python train.py --num_hidden_layers=13 --hidden_size=128 --num_attention_heads=4 --num_key_value_heads=2 --head_dim=32 --intermediate_size=1024 --vocab_size=1564 --hidden_act="relu" --norm="layernorm" --norm_place="pre" --norm_eps=1e-06 --positions="rope" --rope_theta=10000.0 --rope_fraction=1.0 --qk_norm=false --attn_scale=0.177 --bias="all" --tie_word_embeddings=true --parallel_block=false --init="normal" --init_std_qkv=0.0442 --init_std_o=0.00867 --init_std_up=0.0442 --init_std_down=0.00867 --init_out_by_depth=true --optimizer="soap_variant" --learning_rate=0.00584 --beta1=0.95 --beta2=0.98 --weight_decay=0.097 --lr_head=0.0104 --warmup_steps=200 --schedule="wsd" --decay_fraction=0.49 --decay_shape="linear" --final_lr_fraction=0.1 --batch_tokens=32768 --max_seq_len=1024 --doc_mask=true --train_tokens=94180000 --max_steps=2875 --dataset="wikipedia_en"
Each number is 128 + 32 x the weight over its row's rms, rounded and kept within 0 to 255. Layers, rows and columns count from 0. Numbers have three digits each. The size before them is the row's rms in percent of the matrix's.

# up: layer 6 MLP up, 1024x128, rms 0.194, rows 35-45, columns 0-127
# down: layer 6 MLP down (transposed), 1024x128, rms 0.192, rows 35-44, columns 0-127
up35 088:123090130181126205117113143094145127163149105149120118104111125128154073170110097099183152147132086079102104125167186137123142125202133163088158165156120112138211171155113187106158163054086105138103102158089133087101158147114187084098070110109098217069118087106129127125178114125110128112143109127074106115112118129145101184152154109139141104125160087122087162154078121146117136136091
down35 088:111083095119116177111138126126198137060151088117112170154132178136092169126144125158125091129110147201108109192101121101130144162100148149113084160142104170109074146107125144117089097099089132110114129126106139117138120137090150178112075180063154155090194131122208151112075130110112172152155121164079103106120172145142069162093108165096118137076172099107135179164177085133109073134100
up36 093:142105172076187130134144114142148127095208124112214162167174073124061118157145141142129031149166142103078117140121197134130150126144132129103088127122100109095131101100165077156090126116119164101095071164132104173138103142108117092131118118130110200096140134159159171158142146130132081067114121098157116112151147122119112098224071088150127168116134156159081121124110136170132146132152
down36 102:091128115123118162137170154179135086095156073195102095105138102156138124159181121150119104157091178135126142115092091180153143134133153123159120110140102159091073078195138122155147069083066099099081104110084101229135200134127116148149106076131119133092110109120111128091086097150168105151161102125150141132118097148126140070165145091132143107093117107120101118049208125149135093104146
up37 100:112091106137043137141125183069141124088155157139126103152118129130136130136127169142166151104106142095096122160059129195151133102166162104145145092082129143133144093107110164157051156153084097111127075166113099114135164094124111155072101085196208113192118070134125143126106125127130118125130205124121146143143138164152158080103115100195156143135186110107118114169102126078076088135083
down37 095:174135160115104134150147141135112152159152052120109123126097102125109145116146132111079105077206174097093239147130108083144107117124116109099125077064087076116153110184081120121118115148107141175112092134077116145157144151134194153170121125169147121094105113144033177089100093190120159147191136138111153133130094113121120153128112144108112122188166200101153129171117130138126108124135
up38 104:128151123100104146198222083105129093127124160158130071094153031106066133096133114115130144166168140116103061146056102130128152112109117156121170156105143111115147134150160194171126115166065125136117091142126088158164113151143094135150124093151133138127142112047175111144173169176091118116122172135151145122178071155151131076158081147107154137146178104112154095145142164116161160126146
down38 106:155149168192108147126124138160052186075130101148151152116099119129174102103133083114126194108126123076151219144139106085118125166125147151110111198078129144201151183149094120139103098122127163095096160188114128164137102140098097087140086098114132143147124139149111129122099130143122125138117102146080142099066172105121117145128159076085071092143159133148181210122178126117156103123074
up39 103:078127142148191149120148091135173121114175157140130173200130101128133128119147180100151187119125141142024127137173137128099131139110103139090168158053109158148137115121112088170106116124129119128125123157074099103107125132085133165126123135100118066161153152122096116107184158087086157098192161123149109113125125118044143083099024150139169122171083121151144129145173101107171155124089
down39 100:159167103087134108091120111127143156097140121101206175105133169120132129122153188125161164129156147137127157092088145133118141128192143145112082069077102095164145165127108160122098127151154173140143075099114145158171068127183114168134119108085143142172086106145136117125108173154154100058161129146194128179110116105164097065200117132125186147103146127148138134176075164069086098067106
up40 082:185172109137166119143088134172130167077128106096133152102095209148133145096140172120143124109155160105121050103118147103134091218188127087102117145173122126144106082102146133116153192126144133091114145148175177133102114130085156116141096077105167140233149142114114120128095095137111153117160139142126118191152125113154176102103133101184136119157057065120155135125112162089069114140146
down40 091:115130174155097125156150139122158132148149150142087103109116085179114116145121103131116170118112055152130088152232117177163133127087149156157090141142129074078123159186045155140095151099098086141083202092145156105151099110142124108151112084139093128126172156078095084139090126149175131144117144113104085052169115176098183154102129125104080155096166139112168175142135154171122107127125
up41 102:129154156122105167195158119144153167139113128089093151150145130096173125085072092024100188121100189147107119124107137103152072126134132151132142123115083143081149079110150106140211114122061133129158132093140132146152141111185100142086084114122170153185113149142127115168141106141089141093159174116139112068121174208141180120099158190122120140082148111110162117138090164105092130091126
down41 103:130135147152158102185191136151076106074151162138110098122131157069176108143156122098109118180087110167134092090124111076138168163081124132130150145067097111145133057136164123165144152100116081084096136188154143106145136163145166120151128181150158118078150114168132115139163134146126102133137139155147189190209083118113155080144102160113146092116082178132096159150106151056086143150073
up42 102:157093133141203110103131162129128142115204129124160180080091174118093025188145160110109120072042147179088122137081113123121142136086168109165205141090126132152141175164146158204121122144134107079144093126113154149145091171135176129104099091133139142127123114122138138174154113138114127128122176133140130116130084112140086095140145175176123183133076138162154152081125114101114084142148
down42 098:130145118086136148141086047092085116208146074104142167113151150170153119134177118166155146090107099180095129206142079137153144196104139163133080107113124070126135147133149147068119142168119157163115129120141125100129142186144102133181106122045159121091090140107096114167123079132194165149138144128139135062110156123115153144107121096111040132122102092090157157127134130167135163171127
up43 090:092115114107166105130123116112122063099100123164107124184089162148137090113076188090069124102096107196121130138139109135111144145167121100176156121131105209099118148122142160186159143190159132147127198128139140119143128131152171129118156151089186130089109114140179130050119098096172144131162138143106111147168125143163145098106068112111141129131168116149198157126123085196193170200125
down43 099:124082116091151120132060160139110132138102115125063155126143101122156155139054149109154140120122050159173047103117157085132170121111143118122148162160165176094085137185178127140146135096121134121096063093120121103089111112134090101131097104147077154155110122141105139132104063101165131115158106086101180152152157167113117076120145136074138070195083114110134101078149120177202176113130
up44 092:127120113223066173130118141078147131139193125123129180135118108104140121134068137109182123136131105117129106162140088138141132101066144126117077216091131123112144144128107196135151158168115115117089129126136168101167094154106133161153154156128125194130078135107105174123128129077070128111170148088144129107130084195187131145110159156135105204172176118134138136154083171134103160205139
down44 106:147091176167137118147037107063093168090177101083146166055151096155109119139095106125131184139149158102123096103162144150143148089088170163117141137142140147205149153106139129123141170175119123112113098107149154152162100078139151183088117132132199166138133164089133142146101101114035119070176136100158139078119095124102123078108147148102128172149149118165092127118070157096105155137116
up45 095:187108130106154103148171116140126177133121140126145093101138126141108164098115127143146172104130114153144108106093102134114180142139121139132141156130182153131125127098159151039148139157126134107064109071138112168183087156200113156083128108140087105122116182111147151164061100130074121090116131092180135145174180086142117135049171082117124153154175082161126070049137179135143121114200